python train.py --tie_word_embeddings=false --final_lr_fraction=0.0 --dataset="wikipedia_en"
Each number is 128 + 32 x the weight over its row's rms, rounded and kept within 0 to 255. Layers, rows and columns count from 0. Numbers have three digits each. The size before them is the row's rms in percent of the matrix's.

# down: layer 2 MLP down (transposed), 2560x640, rms 0.0204, rows 2322-2350, columns 160-319
# gate: layer 2 MLP gate, 2560x640, rms 0.024, rows 2323-2350, columns 160-319
# up: layer 2 MLP up, 2560x640, rms 0.0237, rows 2323-2350, columns 160-319
down2322 092:123179084145090108132142134081100140104076113052195115073158118119155109104086087111166174082119153131101158089146145148122086159159076095127107118109149108140145157097110129143136175130085171085165105098111122119106161080091157130152163099077129090178156129112079178137118109151138162088131099202145143143165108127155159167141148157181103074100119157102137110092097161156141127098099122122120095122110117097069087116132116106146138112178132115183072105166086107122161154153137152
gate2323 092:120124157126148108146149157126125158108125149085071140083105099123090167138161144168096083122097128128118095125134138192204134114104083094166160070174066119121080131165158186150126125133138193133126118123137128118125116154164086088161131130121092154167088138129073082115133151117075115138140122139142108145142234092160128152122165166158133082139164160126132161142073137082076152255141092157174113117133153169084107106115128125097160091118184102161168128143192113111121162181153104
up2323 096:123152133163140109114089142152111144115194155118176109092114129100118117154159096111146133154134139117110150110120137150080100123102168165036158143076104162126153097094095107134186089107145111124192112144145152116141120160091139179156116173083138094033186124101098123136066109169127081126102091109140107126059123162154178139166077111061168105195090086054089066150180058167151136061116071098075169114132091145123151151154112106101136091205147211063117127115094086139104139130200133
down2323 101:158100094152146098159134136126093095079134109096124144129111128153148153193167095062129155149129135167091152115125158145051067121169150147132127117124117154122112095148123163100175097097149122120181147161148167134146157080069149154147123133113146177087191122119167075129076120174113127093140113161151097131122134179127168098154128166099171133119084095133108134129150043160115107093079104153127135114147132177127152122151135109144094081174087194092099134121112121133117085091135142
gate2324 117:106109159103141080113066167116123137119096087093118115091139154140058145140097141104173165134100156156093111156119118108163115134139169089130094143085123146081153118117127129073100159126137142123138098090103105178132137121087133119159140087103188070118170166134128118100129089206140107150083071108047148120182122151122093139136107111097125122119076076199100111124162131158136105073081165093129095137121123089143087136149114123160152095116085132167137070074151127107126131124096062
up2324 124:154138186110049177106163116134147124098090116092129132141076119134154138143171109111145149101090125117151144124047121141144074150121097137179063101170137162157114141202148110168079119155136127186134126158136138150146093179128128070156102087134116116136115137166084157109181172127170184125100143113143142160135161162156165212220135165122145096117098157159076114054124131086225128111146141074170077116122129117084117145124187129202161132122061119115117146191053125178064147148141157
down2324 114:083141181115101113130153153120122127094129052145140118121118147118118157093117146092111117110092141106126139088128124111096077160164158130128203105097131141121169112173151161132090175154048069135144139219127134163144148135147132096176104085118159090127126122120140161119151112137150123167137110106119129165126156136190109171130101154135152137122068136157122110163129074146173147130172155132128119125116126125120133135138123123145139115092073116132026079120062180136118137100130198
gate2325 088:145064115178107090167138140149103116129138156176090137115076123192141143091174124131093108132161122120124095125056124132107120049149105101099130103103130134062223113075094162150121060081127108131159129169184087129159118123148131175091151096138134102086157157175076144114137081211104125168128135119129136080146090172136139146122151098082203129100157156149125125146123190152128182185174153110121134129121118097120163139177120072124184135138129062076183148122117168131172104143141137
up2325 086:119078136140199166188103178097157105121136156094128105085137164070071126160116081135169175098154177109139116188114141122119083101077153137175147122106092162114117099102207144078168123190139136130092115163088118135110104102170176153125133194153098142125172139182140067136136118099066086150148139189138089130108120122121103066133134176102157161105117164119145138132120086093060083118151111130140151195149141133129133137163107115166097071141155102116143142115123120141192141177111101
down2325 092:142127168166103135155161084125085055148108110087122098175125130134088139186132107197097109165169110135082161058090054142130138087040132147135148099086128126124146068096169241142132138120132155178073170142106136154133150120143161142150157157090162109101156151178137086100115100100101136163173116170132116091111108136125138147153115164126132097117060103132081125111134069142110181123111164141160149133097171088112141151145150109110173119154160087123109142088153080135200141136124111
gate2326 095:131089105066171124126243146122091206142148102125168110158110139112115143116100078121121171127092067136139153145125099110163146173135129126098077151093143122089120126118124111122101110100155085116108103160089183105164103116160130117105124209180137121142149115104115133108072152143162092103141075114073116146124138144112140125157107085110138120147127086121124149134098155116121104152089138097092107109142148162119114088163115140103153083078164180147126135152162066173090105154175117
up2326 094:111114124146059143078103141138142126167062149138105097117113096108118211218064104140083149103103120160151129104126113149135133126093132132137173089117139045141150122104171129121103168099138175091126111099095100097100095134150138095205139127157254140154145159185172076101122129090134134121163071164099133141104097088135100105080131087089138152128133148168136089159159119087180136116137168072118130059120189129157136097093103144125119118190130154122121114114162138141152193184114121
down2326 099:100104113151078141164049135096121137128100099116105103139116130116150153149107130151121106122113134140149113053081123125122110138107153116237154101124104127186115130063137169126116140062116104148173094094154152106136140146080065140167144083094157106115147073187142106154180141129152127139187101172074145160218119130146147138127115138092124174142158151143086145114089032177160102126117078111184126099111141116186096187083107110133130136162074148081120104114098175119202209120111143
gate2327 100:145150113090156130087149104139170101119210078083175186167077117172110095129130117139102144109076128171147116130151089127210097140164081134176097160098127125126093119171119113067158231119113068133177195092184116116154098173115100126103095105153087031125120063116183166155079126132152169127052088106085142164119138125114114148173141167164122120155145123111097142086099148093103113172107113129148142150168122179107123138110167103139165142187118159125100094018160174168181126096196150
up2327 099:147125084154125178110100098158159129131094136152154138147123221110063159132141139118115119151139097139154146094098151131071167127152085054096120078137135157121130138170130126097170172077140169196137079144102086056116126164133147150156159125129149190109131109201131085153148131069066104100071130099172089226148154097133115140103154121156116127093168095089129133063068119137097128147127109130107119136091174133120158124079154155186146079121077113139156150115136154169140106119133116
down2327 107:112108091103146101108152062083150110118139136143137139077173179117107106136152172164137138136175148085148127111163167143072167161126088083108115098142119177122131206127083120096137164099167104165121130085138146105099159120123120091129159119136098131157098089164099123146117121082119126100088135091147062137132090146128109162098173173143125081136103099083125130111074167118057143181137123139126072115085123164115163114090173156160122125147073121132167115105144113183135147093118098
gate2328 087:166117159158127174087146165121110112136157163158189195132132151139108124151144052081122146227176116164120111144048144125142157160183166108135081064115131137124197134163102134085089136149096189172118153158143149100150112122125168072130097144077182175147119112125124144066123176109119123131148173090130169108131133171126149143107084097133109086153172123107124118159129166101144091095162216130196135133106135160168150110073162121133134128133092135149060122210091148135083059122065135
up2328 086:137101125104148144103133132164153118012142074120152155120109139102124148088157112116134128151103140096150125125104171109164090082129184072075096119160141110117095096150124170167108088104152047078116110071101121112140114112080145121119134129140137107123144087083227143191121142118089148153156126090179183144132171147162087137176191142103058124142135092115112176153151086093171084132080169157167155140139122103132106155134108078153135132208134108096101124130105120155108139157134153
down2328 093:122167139118136167071078070082127138107098148111099153096170090104111145157124177129142159182133118116132106119188158126109138122100075117170140188158102181159142144139158026130126166141082118091101165160114140110106113134082171142138106153134148128122106128146111121102160135102162133154130119133102134128138133126102149124154139119106132143113142137169152140136084166095107110063114174129162084179093108134089172126138119135159084098097165131154104194033111103129075164139119124
gate2329 091:093158102122180088110114128087163068081153087070116172113130168215172160118158121152099102104148126154120090162087151121129079080135131121108103087101152108139179100176142144122158139096107145167155098153101138203132110099104110120125114131121176114080149084126116155135147162141201103090135159094078120077150118122151138129143118107073138156133091162185092121185134136137134130145106155102092116141149075120115145113076158100141135093094081106154150117130172122104147091132180128
up2329 094:138166143106106087158144099150161144103202139150126175118128149129087120114116130101125110098114108099088110145126096118127069093146113149159197100052107117126155136089122114122120131126123155124167183097143107123090141189148094072132115113152159123090121174105193121088136126131130096138113107108079106091094175121079092127171125121106105058169096121161149180066093110130087108158173192187134088138129116165130071158074087108158073128157063086124155142148132129160168079167097128
down2329 100:114142127067129134115167116148172111126154158126153124133064151131120120129112138126101174074128113124093103074156099065068041160182113109123139116092100096122092085124100061155134083122107187069101102144096108146097144122097084072082107166211138111079144124123080141093205102183141120083090083155162103050148104103158110111098091119047128084107122099143140100059108114186128138095136087152132145157178146149067172137124105191093157151135093162144182101174101102128131172166108176
gate2330 089:152206098156128122181168093086098177119070161123148153202089150117129077125155116150127149169137138117160155121058179105087113125122152176121086130134138115156139110122134119161156152173190151075135066129118192094170130133132107143168167093165112154137212151207129145131104097145093116126088134158110118090197160130131143127131178156089148133133107077129081160116152133097164131152161097128181155149147170091087155128065104097085119164129115105152087164151137118144132045103155103
up2330 092:079127135149081116185112140136092209120075142114078145178117170101079102083214157118092174097141139171150154117113166153044093185165048170110145095136111178172111135106126157093100225121168087107089124110057145102132097179144153200177129142128111087137095130141122099102129119135118152087100098209124140132158180117126169100092153158106161109145099142078096133110126131092130185066162091112113138091132147134120156104101103064113135139102106082145136153096107110105112120176054125
down2330 094:124110167175202130114101105059148088069068143171169185136061124080092161142165150108127093131160158126172116191166114147176136133145128149140180032182045134117158100153118151131114153093075149102168122184115157121135170202114160110153116168138166131137101172083112106134175111133112156112117134087149145143063149082144167071106128137087086142134152127103112164089119092123145110108107163120135106165094110123136126103178196171056140157129129144179140164091115131080151120160101163
gate2331 101:069123137117136145146080134149130152106126148091068144138133142092098176147109116149142163118141073132136156086136108066147095124134185102176145148081106193096129123184171093125116100097128105056160159068164127118142185094131165133123193097098133086140121082138111084135159171126163103130107092086065081144158130154150120140102136149130207098127126097174087126112156121127123174155136091072162125129083068143179117100136111112160161096117114171134139167132145129164135104173081158
up2331 103:111110105120139111120081094126075127133123140132077128134118098139081097114112102132133118163188107103096163080108085089127021134125144127124111132104123157106145107121159123074130108122107057122158130072130134132146154089098068189091091163071155062162117080182076104175171121086121066107085150170123139102151172096085111108098106153107148130103111113225115167094149102130142152171131177142098132115101100139166046114135084080095145135111090148109147152194142166093139095098102082
down2331 099:079137149102108077095087122178091174188109119141107127122154165106125148088120133111102172125185055137112118112159134109168104152151100114165149168160101117102127167093178080116106076121124091093127134121191109122130129174100121159146145105065125117148128094135104125130129095129135103102065115131149144117103164148153164146109144101128193156139119151184162118090130127130127119162183107164166132124096092137207047080143154121166142139141124188125157132118104137130149108118180103
gate2332 093:138134174104179168134113156131121101158133126145168126110100121116136127101079089093141124141099160176175165095147130167137154168139116090166162048115176110049146147159161124106028172115139187158137219160164150109109166079088154095144144135171112151115095099160161145147150108202160081120102066162156127154085146146098168116122080188121173180074148137112136138122091127109118130131103145097106128143168179147144151149157154076081062180141068142170142098119137188088085145127126138
up2332 095:114132133163148154126113106087133141178110083121139168135092195137138080131096109172074146138135109116109131118146140140138083169140085122202133171178107058118180163214123099163161152164098108132122047140167088141146127102079098163152117139077150133135136132158176147110111104104172165081125154086151104096164144043124091134132131174083125125116124095198130110072091136045200119091054167136137061064145125122180099148127096148131161117074151049162112172142088118157091122076164091
down2332 103:095149087176116125143125134100145058198093064170084060088154141126123120112094139134136191168147111095126152126085176121112103112112087148162117129180137118153110183096127127069097201087102182054091151159149084115121201130092138175124145124134157060164143114118144122183130130154092131109119170170120086080144096154114132131147135111119150151080101113147173171070053117139110085167141138135120143061137141093133127114185149112087150214114146109153127131139155140094180097092109048
gate2333 091:111122141100057099159147119108150156178111118102103136124068065165105108158149142114141113161155111140098122138118127145106114074120127096146146105136056094132127096130113111145112153097092136089129177100107140084098124142118158124212144103108154108088110159177113083086136118124107095127118096096081148130135166177128143144085140150091144149128121108155130171138168114124135124111074117131164115111064090127116199126118151153209119139108141068143136127163067180138146141125155153
up2333 094:148171072138145114113141165078107131130172111125075129130100163112150131152163083102097148109145152122146132073111119096164188122108122152093124137154158121139076129223076177188143100154180098141103155172126118114176151149110180155129161115151148154114124130064182140135170184082148140151103129117104163170144104122116103098138140107100119174174141165103103055061151092114138143106082134112137077116152133197101071075115142121126160073208079132123117100156154130107146090165184108
down2333 099:089108121148158171128117129124111126179147130176113121170119116032114131161107090179172152235137192150176153126150091088131112116147115117130133146117174145179155145156131151071113151125131104144141078131106125062136153124127087165114143195106084123138084133130183117140113127150151123133130139162141126180113070125104130103144126130163139147146157180108092155131091105089109160098117107095107149140126104147125112123098141138107105098118202115146095150132156162113129125110117147
gate2334 087:158144122174145090114054077139113113200176113101123095170104095076121147100142116133131189127162175082109059092129147073126154120122123114141131160094130176173161157130111127148128147091103142106161115080144119104144083135166084164126182142179091138121085085157122111104096133066127111075186133129160123149114145020076150101109114106075082139110139166095105147131125100131125110125134105185147150124118120156131149132126126109138100165122127107138082117127152152137116186105117111
up2334 087:077153190185196098194203096099147146150100156067113074105114152149100175173103156101160175112125089173115172106137166122141116190140118099114135121175076116080194137144158107160198070107104124120108200110111162113141124125082181129202078095139172126143159126145116082146128116151118086156121111145187177114104165114139057150122187170102166079115107101159123094068193153146094154078130169138126134122140128089120061139181072079151161192160077100096198169144165119101120193118173156
down2334 091:155172119138126119098161156129056130091160106119129116198131096149154138156149120114117126118068157107165149158163134051120133133111163134191143131190094163160132111106179149152103152096163136167171154121149164136155159131128118137191101138125199124144114170090123133118131127205167146145164114155105189108186129146131177197120134136155145117151076109141105094161116125128147122107094151093137149154079136181159119108146122120212122157133137137138114139094062120113150133150163100
gate2335 110:224131085090057127121112195177113135104146153151171136133092161117151138073115144129151183114164153127123109123104148103167154213138174146110115139154152146124122130076164074130145129109101167121104131130120088146157129095128095161158126143129137117130112073075134101100070152133129111141122222108055097159160091177118106158126088121182201110149125131157134088138135135130153126094141165143111084141088181109206146148134121127151107107144128126106086200089104192157135130106082087
up2335 108:143125148075128141077108137156139149049155065166116110110152210200112136076094131121170158169130162150128152153152079120136189139125187149085095126153213143078140119096095144082124154070104136127156167118156118131116126136071131128146120116138109119217119139076113137089064166148068090128089172110130086142147122129087110140099098123184180104095058112139153072185152134145101118049117135131128105141142201086138164125192166180133127207139094136080123177073092114207103122107162157
down2335 104:112109160109091134139195090168122103073099118169113092139146143109142131111183104118096110096147097122106099127086098110074106132159143099130099112181124040105126097103167169163108080176131114091128141130132162092104117111117217103176073132120163185163101207091142098105188143163111137147189114142100153124150142095156132142160075083098115144123136158104108178120078168164107103150087083109123114169125129121155155115120142108155114094154115138128207123161121116110156107156170204
gate2336 093:160132174136096090140151156138138158091094159161136138103121117156114140079088114110160130114124068116099115157094136057114118147113106148178154107130132075150135084139061113149093111093088081166116107138114105150085091109120103130142166064114124152146098186177139136124174121168106103176166095121128163147100134136128146175153164114148100184142140090175170109118130131141108085167140157095066087133108122163111125135054089153179110153164150143106106182144097131130174074112222134
up2336 093:085097154123123103176140111172111166142051142158180118120130074110120163169132163075136111144094114146151118131119107091150137107131158154154181123072120137137102108130097111135104080067099103076142170119166118133160157161133124158153136104107121197161096146116101121057097099152148100120107033123098208168094102141153188145176102096092126171153105151172123089069124137166105072114134162112107140178176138175078132170079207122120140110108175101096115110176171106110146095117156080
down2336 093:125150166031156070077125167141103124098118128096134096102125123124115098108103131119172099088149128161128103182183153114139206117152176131153083114203056172084134120139124123148074129087138192086168164128146102119071112153092189097132161138060152120145156175104115089125198141166121133102187141098078118159074112095138153110132126073112122157158149138139085084127098163147171105124107114145088125158099160146118158093141150145169144128169178135103103138129091140164108144154134105
gate2337 116:107161131046067144082119102156109154162106115123082080101117112174124135136123174076175144147109113104099075113094112104139123186164134104179101092161076071095185131090107155124143139118110122157139123147105082124147125101118137142186147111116217127124171125131105099066151108168097103114111059139193157106155086172156053176102076188144080142090147131166115077083097104113108110144106144125161106095083146109098127188143119137129117194114110146106140113138119142142118110164129155
up2337 119:136117104137109039137152156097157129099167095110128137102131155046104116102118084189075107124134169153127158176175127165125113065120123105118139153107169147152074139162138130108135187155119146086135187123157105178140158159123115132100128122104074154144087144153134160144110132116128125115135181122048141146130131074114213077129168066107143100219099125094153133124150112110121113133148151138115136227132086125169087077142090100123109041155135120137141134080110127138155135097062109
down2337 101:091098083074123118098158134156170076137154115164183100083167149123142087128122091145129085201079157148135134101140119117096117111130157105193162139076120120158103150117144100124137143147132107093195119111121086148159218150156032149117143160124102159114106168118135161106122069099130079056164094116096094127127138120107152096099129110142137151124140141094168131162119102120098108101182164136088169158084138115130101168186147119145151081109153137124083109124085107179127123065130150
gate2338 096:141107129069095124126144115158097163079120148112145099165128075178148086092129150071149108117118175111143155180087116076139132051140150091117087114143054108114130122175130126177171111168076104121121139123136184126147178113145107051139186128090097107063119130176218166174106107124090089080122102126135190145155133139143097097151167113071110106189151134157089148165143122080093164175137138124132123094172118142130075081098146167051138079213106110130104140155152131095122112155150056
up2338 100:109158116115121181140122118135165131144073140133111176145129061120088076075131103126166110143114087150111107171088136138153137136109089076113139139113080089126057167162135179093128119147144082123107131170123121132100062179148125069140108100079148136161115135110149056105101109121119110169047111120194103136135165182153090114130144175109141115102115079121139155064120134090126143128145084145166106101151113155092156058090157119122102176076127161109114135125148155133065068130166126
down2338 105:102175149097098062087150168175197138117117134120130060157157031130096122085154090165153108085068095117152092110137134100108112074104171102166124161113111071090114147081106163148163161201093081109089161156148148120168161154105101112149102125075106129122129162127152155142152146140128060088102099128117115156150131192135104133116125085141122146131118124159099150135129126084101145124132131097140127138069127165105122061128112151104075153179175098148096158077107141162106102147139092
gate2339 106:103179083131103164095123215104104070084191107076122122189094148090065156128139112104093166130097110126163135165100030100158102113178158107105108136155088145097102135191198106143153169086102122136062164132177110182073130133139114165144140136110137129072118113147125134115089176192138113148105151094133145113170156188137103118107146106147106079161125168175112118161103165145172114113074119112163094122175143079151127144122107103159168128126217141121122133092145132073126212087126064
up2339 106:134154099113101176153102102155138077124163157109081107190093162120125092148125130141094078126154177115187153106059135119097085135135133165056176117176143131108150130151152098182162100094077164210118143154138151119127124177144154114131118147141099146104132124102092130088159161210088151102104128121114147151117135133090132128070145113089158115123100131212138075135105133118169081125080076140125109120132135078117125141118100160125159114114174095172110156147111227091095161130065088
down2339 106:126081099145139146134151113139103119148138082074099144152205137104160105215126176108132180094152157091175156130096104138113094146163053119134078116158148156111170118201115136147098146102122191146074154151149154136126158140131147119168193144135145202145121152077117101103126160130126110159126144131150145105049168150191126126154159103089139132170134093152127085084106141150070135165112112135151060072126130129123109116126076173140145163158128129183207080120124216126116107161119095
gate2340 098:146097059144125121064114071124154159137134158107183136106119144202101136152143123085093176156083161089094154150130089146115173104093152166137167138106116186160159146064112122129153134105157160104126139166156107141112150113080132162175157131070183098131162148082182137127108149151129186100124091141113082175106085147171162105146045056126124158101132123094138114099134116159137099070090190151190101103145152091131181129148185107079129157137108109119124096095104150132091199085120145
up2340 097:116111103117120140088103097076136136146172147167137108180143091208157088085099166176124132122142110094120129128083131125124161169121144127121151136101139094137149088112140153165132141157097155137093088094124076125085176118054177136142158099153109075131145118109148141108112117161140097126106081129128077202065144192110114140167107126090107170061160082073137097095169134106157094105080170132091073117118111125108136093141170091161062148134151066185154125072123137193114117109132071
down2340 100:123117097156110131122167146142162096070165145143131134125103130133122095134100162064151219111165087157141154161145118116126116072108123146100140075147140138134079156157181105078120143107138150175100133090145140130169111150100205178132171070113115112146152161075108084152162068097114113133132176109163109154112089115166105092128125103109155148101153099084154105138124084088135066125074128121108143130119144063149152130184160083145153123165146145123194157088148149151088119122119154
gate2341 094:089151129168113061173112108130197062093110108105138088129151142130115168157096125140228101124146215140129152147102131101148147099140220106125168120112106126139179155122127083141131099114123125187165140107145139152076140134131154114197126173107170117066136132111236176069109165134128125087176152136111127132140133086135128181189110178114082107167170124112100137149084133130135106108165212125127146155134167178115088090110159104123196152127106121097167106142122081093156099213157105
up2341 091:128113190150105102171127199109152147089120175172117133127165162147106091139152146147092078123085158062156186162079077136161112157104168135117094104108127105143168144126099119086109148148157065138096110121150074126171189115119123107073102148146107126076143118173104106188105132109167105139106100041117098203133108107161149164102099082098021149159096144102147132071093135069157136170138107113107118071130095151132112143110157135114067123149073164133146148125156154093142150138139110
down2341 099:158108127080147157173155087118181122085161128107073144115162088120169110146094144113127142211111215176154102145114139127126200140088138177105186118112158171128177136144160098177119128143178124113104191203123103160092087149065094144058081149121092125141094110122127132114137085104130138082123145097168107125166148065120150145140174127081133154168126151138128182092133132127162092185110139100134112149067115142199103114121138104107138131151125143121102157071165103171008109117142135
gate2342 095:092102119127099110179063127102149114143159159120105120086122151153096167143057173098119121116119102152084148153153149173135065144126099090147131086127150161100104136105146100126052164143089152143149122120117105143151146149073157135172146142109085105142146136101129114157097092090151117147113143085098144137189143134165167117174064103110130158092149060117088136183155157166190132110124142128104128137141186127115180094144153127134113142090125183143164100109176160155116183130080160
up2342 094:163089165119104139153139117128201143120102099143153112132114112117126100131183144150112081136136097183085150099146145132132180148105121084113210158125075142167179091122157136084167106159127153135163055138143134125063150090090123145151186115142092152165076155160115103153169188103129169083133130077112133144098143103105167152088151117141114092142083125157114187116131110116047117111136151116127068116067125129061148129114106154136132139137108129120144121189102130188105095097150137
down2342 100:150103183118151104145086077120099166147068071181110083130132077093118111074188106117113096134093092166176078061149133116085130115147122113114167131119068122172217167167154132109152174146106140110168180151157128114105133118053074173165163143100124104111139125174154139113135161096158131174113130104105155119109110126086105088154121127093189143113148114184107122081102110089146083133161102154132059096143126122114107165129061167062140108137135094190179062162127107153119089185151117
gate2343 090:121155168117112129068105176120153091149142112123164086094119116133115159156148111103118056079156102109193041097094093131136170170152148117120135132094117103161183117175132163147159115205075156193117116120116138160079144073153129139071085171158063147118175171116166184138113136137107142158133119152160063120189165074103025123173091184122143103124126198142101107112179128135117169162185151143163147093118082162108135076104108167156138074084141068112146136102164151067083174132116130
up2343 091:129165135090160129106155132108084071132127154131121089107092104095164140079161124115154151132113118179141124090094110130102203117138156130181096094131115128114152160121123136110143121073149145182101140175118145139083173157133130117077125100102140118172137144085160138146101130127176135195148042079118182122128156161121086185176136124083102104123112162132133161064057101140098191180104153121110156110094113172152102116133063142204135113113100092145130136093170127096105201185113168
down2343 093:140145151109183179107109106109126134136111163177131109173060147120186093086099124124147081091184100096191120095067144168127146132119146125087194096141110083113142156084117068127145090122127170111121076151096084082121117142100187143130102116137101089133160161113157162108159143113109146136134125114114117122110176099109152132126118141122096108144142139122108123126187128123084097148149127127151139123136119123117156108089128184100148085102102163105103164093151143103145150136093128
gate2344 101:141190069100182160148158149168143162132098110115075119148134137110147184111115131192127126114165107158134122106127150090150141143110156102191190121135124100131136097146140122125180177159198112128114151145126180118163145115068130189124101179128137118088101111119128161145119151114113159117146090157124215156167107139104127089132145109150081138064140102085166174140146166114182084149091176128112079115131169163178126137134153121107090121166081113102206110113093161079098114093138151
up2344 101:188125119195147140158190090123128128145110109170198100099188132086128110138144092111113111146163163100084105159179195155072114086156128187064085146132175154200101092157101137144133145170091150171156096163131104074121141161114089143149156085132140148137178083165134082127127093123142122140164189120129096133156140112152174097104108162136194075150124148118141140086079076141146198146171152129125150146128073156154137185118090160109097112104157104108066132143107065121127079168069093
down2344 101:114144137135088090120121131112140118129141081122177167104110121130101086115129134173103089133138157190123128196127114101120099101096151134129110136105148063077157193098116089172114185182119115093177137071146087129138126103123066113127143172117142144136125110165133123125173108123084174129156137168145112111149110202127095098106174165141124116136150071126079098147202158072102095054132111149101113088136140177117155123133088151125153163086157169109076119080140142122146124090111149
gate2345 094:115203108147141097077143138122151144116087103146146146081094189140130090084154124160191146200116151173171085209112148176088143118179126137177081115174095093070082154125136160157184146142167156100145123062067129151155159101121119129078113117089147132106111146091090131084131137132208155127141093134100169187170096165140162161105154186118149083166144133184209168113149177114122096110142184131105088132164096171155112152151156054204141084146103033132139140099131118110154141154082136
up2345 096:124046155143115098135164119155179107149147081095087107163146063097163145171131122148097144120164059134103134126161177121190054151044114153132150113128071172155144122129070111158053118137094060145150148167144152136119089130141082162160070157118118165133127155133125126085132121101096103117058123162139140111090140119152144055104106086113119172121120150184078175094159121093103104159079114156096095166117181089070153136119051168091152170146147188116101125161130125125088109132172109
down2345 094:109165135148062169123133140156143148135121071143142078152172127121163122153164157084124136136125131130176157109142116120132156099134133164147108125124070152160125150140104163172109119159102152143121137155127165107072149121124000108132122114109115133147115151164130107116121129094156132137087134165164088106085174125121123123135181091121137131121132080176157114154150117100088153086154112118108140126121156130143121142110126127099123190104109112134115101103115090176172168122074091
gate2346 121:071078124180156137147128126180119125101105135104087147115082112144041164122122129167074121081128132085115132129120112129085137132109099113114149104101089072164124141127135080079169160147109130098103162133127129185147138123146158112150182112136148121108138104096152106127184087096121133163162182147128128147132148126088110135113135149131171094187105154089099081084159092127127125161144131092130174107137101119134122166118123110194122104108103151126080124070105185069150090137099130
up2346 128:064115129148130103184121106184114128108108140106134145102100110126071153137108130147074122133143164089156151138089138139059143114128111094132175102108106059145170133153098074126172167132100118095097147135155153209143122164150142095160168119144150170095167111121140129111177048135063091137182169131133156124174146118106125140085111127169154080206093162105103081130186096109127143161134165084145177125098086127140092146113104110175110109119121144145090142048134174067106074097143116
down2346 117:112110138099137124105124120122095133114098109103112163141100131166128164155094115143103097141134117114125165163064113162095137076119102128103149163151124115110088139128086000121139131166120116139130130164109154112145126159130191147110123148131192102117134133096144108128177127151118141212129164111128103117107123100143151113181128174118128091166118138186058092094125165143144131157108167145139123103145092124142149126081182119160131091109127138098159122098118150110119112132138109
gate2347 085:158084160146134166173131115126132117125098100129136120118160150114145165143136180119114088149083097074081134090113118198144116175113108144085135215129173097169149130135085134100133073146186105087129118097176071151110135189174147097125128135146173146162122161138111142125116149177154171046142132105111167117086115164146105157160123149114118165152060115180157092136129187096099146118117163120147115165106158101157083097151144092168145061111104094124106147139136160139119125109085139
up2347 089:136148125148145080115180137125101088132156153133090166097144106184183096126111084173184129156094145095139127153202107177136093103133117145128121141127109111098072159145086096103091133116057152061146170130147146137133163094149116128121136089153064130167151108106154144139121104151113107103100113112125128071137192121170131138155135114141106148154162109125127138065098133157161185115156109088130103116117171143132114113112131134175168103110135061064125087130143147117145195229088120
down2347 092:100063085134132103121115093144119063096103091079141177112126136137152148115167137129131070155101061105142159121125126164181108139134065113148087174149155205173087167133071156148130211095142133141094123120128142162100135147097153074120116084152133081196122115139124142142156060105108161121107116131122086139149155102128183159135129105175090137098076144132161110103178133151168134115128158083163128117091128157113148114123108127110133097106141150117133109132146141148131160182131164
gate2348 099:118123095141130146187089083096145089145102150100185151138149159172145087072131187118175123139163146169171133046146122160144131138148113118180152140127079108191095184157149147121193111158101130128153130121122115156108160135114109074128138133124171122084121138086175091115145109138121161205126149099093167161134172143200123105156111087128153136123177135181087130088095111139124133157168155102129120152150117107153111102083070118092117123131119132150131081168106141118124190160120166
up2348 099:150132099129087133130135203139156114180136081128151150149106134153122151137126105125088123074113082099127149149111148139124161000091146178080132153150169122163091082061119132145077153124149101102133174155097105099125159178103139089132162116122088181117102195042083071145148161131139156074090134129129115159139070089097086182150107157163097157174149063120133160101133183157143090148127141160151101127150127201100154129111107172129130166114102164186111150113115121088146100124126164
down2348 106:125146114096109119163152134109130122141085151092149103087161073174101084171142103089101120177092064112146126158137156167090176116144133134108103162173111116193102139125152128100101146110111149164206189088076147094060091067123108102102143143090172097076115115128112100138172112110142109105182106134107108095109128093117124196104136140112130157193173091098205144140163156113168146138085134076121099115166101145173115145139087204138087111092068145120068110081117130155108090087114125
gate2349 089:113077057086157121134133210083072101140142154181123140172149192128144055133146134101169212128096130094129132138141130095141089163063161122130128131161141103193134175119098146085145226109180162105149118150181112158086119122194135146103167107131138182149087108170145103160145062099154154109101119120133074142148160155204146126205186123140158091118079161122131149139168124166104190151170144090121116139150145170144119123085104110094108175190122163155118147092115086093102108090093135
up2349 089:135099091163122085060142187097140155115168149156105140208175150106080107162123129070162172147130102086178164133120126112129097120138164116096068162133151091148122111076174133088173168152169136146123110125157117128112106099174105124128141098115153132116090086145150147148141131163190143075134150164158063127098148094118141138131065164163129146155113145111104199169129125134167141168138163111058111058175108168173098150088139143171097134109166169147115124130123103117156092137114069
down2349 087:118161119142142116130086152125106150126067153189109170193122174135144119110122099139166159137127109163159119143110097145100097128126106139117169138153147142163145171127158159113134077110119159130174171089121117134080100194162198133164109082094145124132095096086127129129094104159146128162118134161118065143130161151151097120133165114122218099121109135112117129162110113116155170122146128139127122173121123147138122140126140137170136163075119171130107144121172129133129145111139091
gate2350 092:133174131163146113092110097175084126149131105139121112161107134135152131100168169107057183113102171075142144164126115191139181131116111153100170103140126126164159145142091143112122195121095160121170169116112122121078150094123148155149171130059109120084126152160158154104144072167134079146102132069120114157156139123117099070064156159125185133099080132105148162117163120089183135166115035132164154157142155097145141176135124117119072100125114111143193080066075121088093037115116100
up2350 093:060111198185124124099106105161153123129091154165095126179174149163127126172146134183132090119154123155150089118117111152100151161171121110136103116126141197137152073126126150155113111109184173137166143091095139115120110096144091119110158134095089151177125094148093082080074055109089090099070130105162076129212104119081178165115126140116122078111146175106177152135136187156105110145131103131102071127100112121143135105165128152141073113072142143154229119176119118166142041115127066
down2350 098:125085114160158125157158026140160131131070102108104135164142154165104149107155108106159174145151127140150160104136105169111165128145081131159132123147109124117069046121104143128101132141121138100118170117142163097157111159094148106113174193131122132068100103107159165105122134101158105140117164147144173191063133097146142114179091124105097155085153062082130168104133163130183154146096088143166101122154107105123124133104147105123168156174111215175150077148115165126088103093118101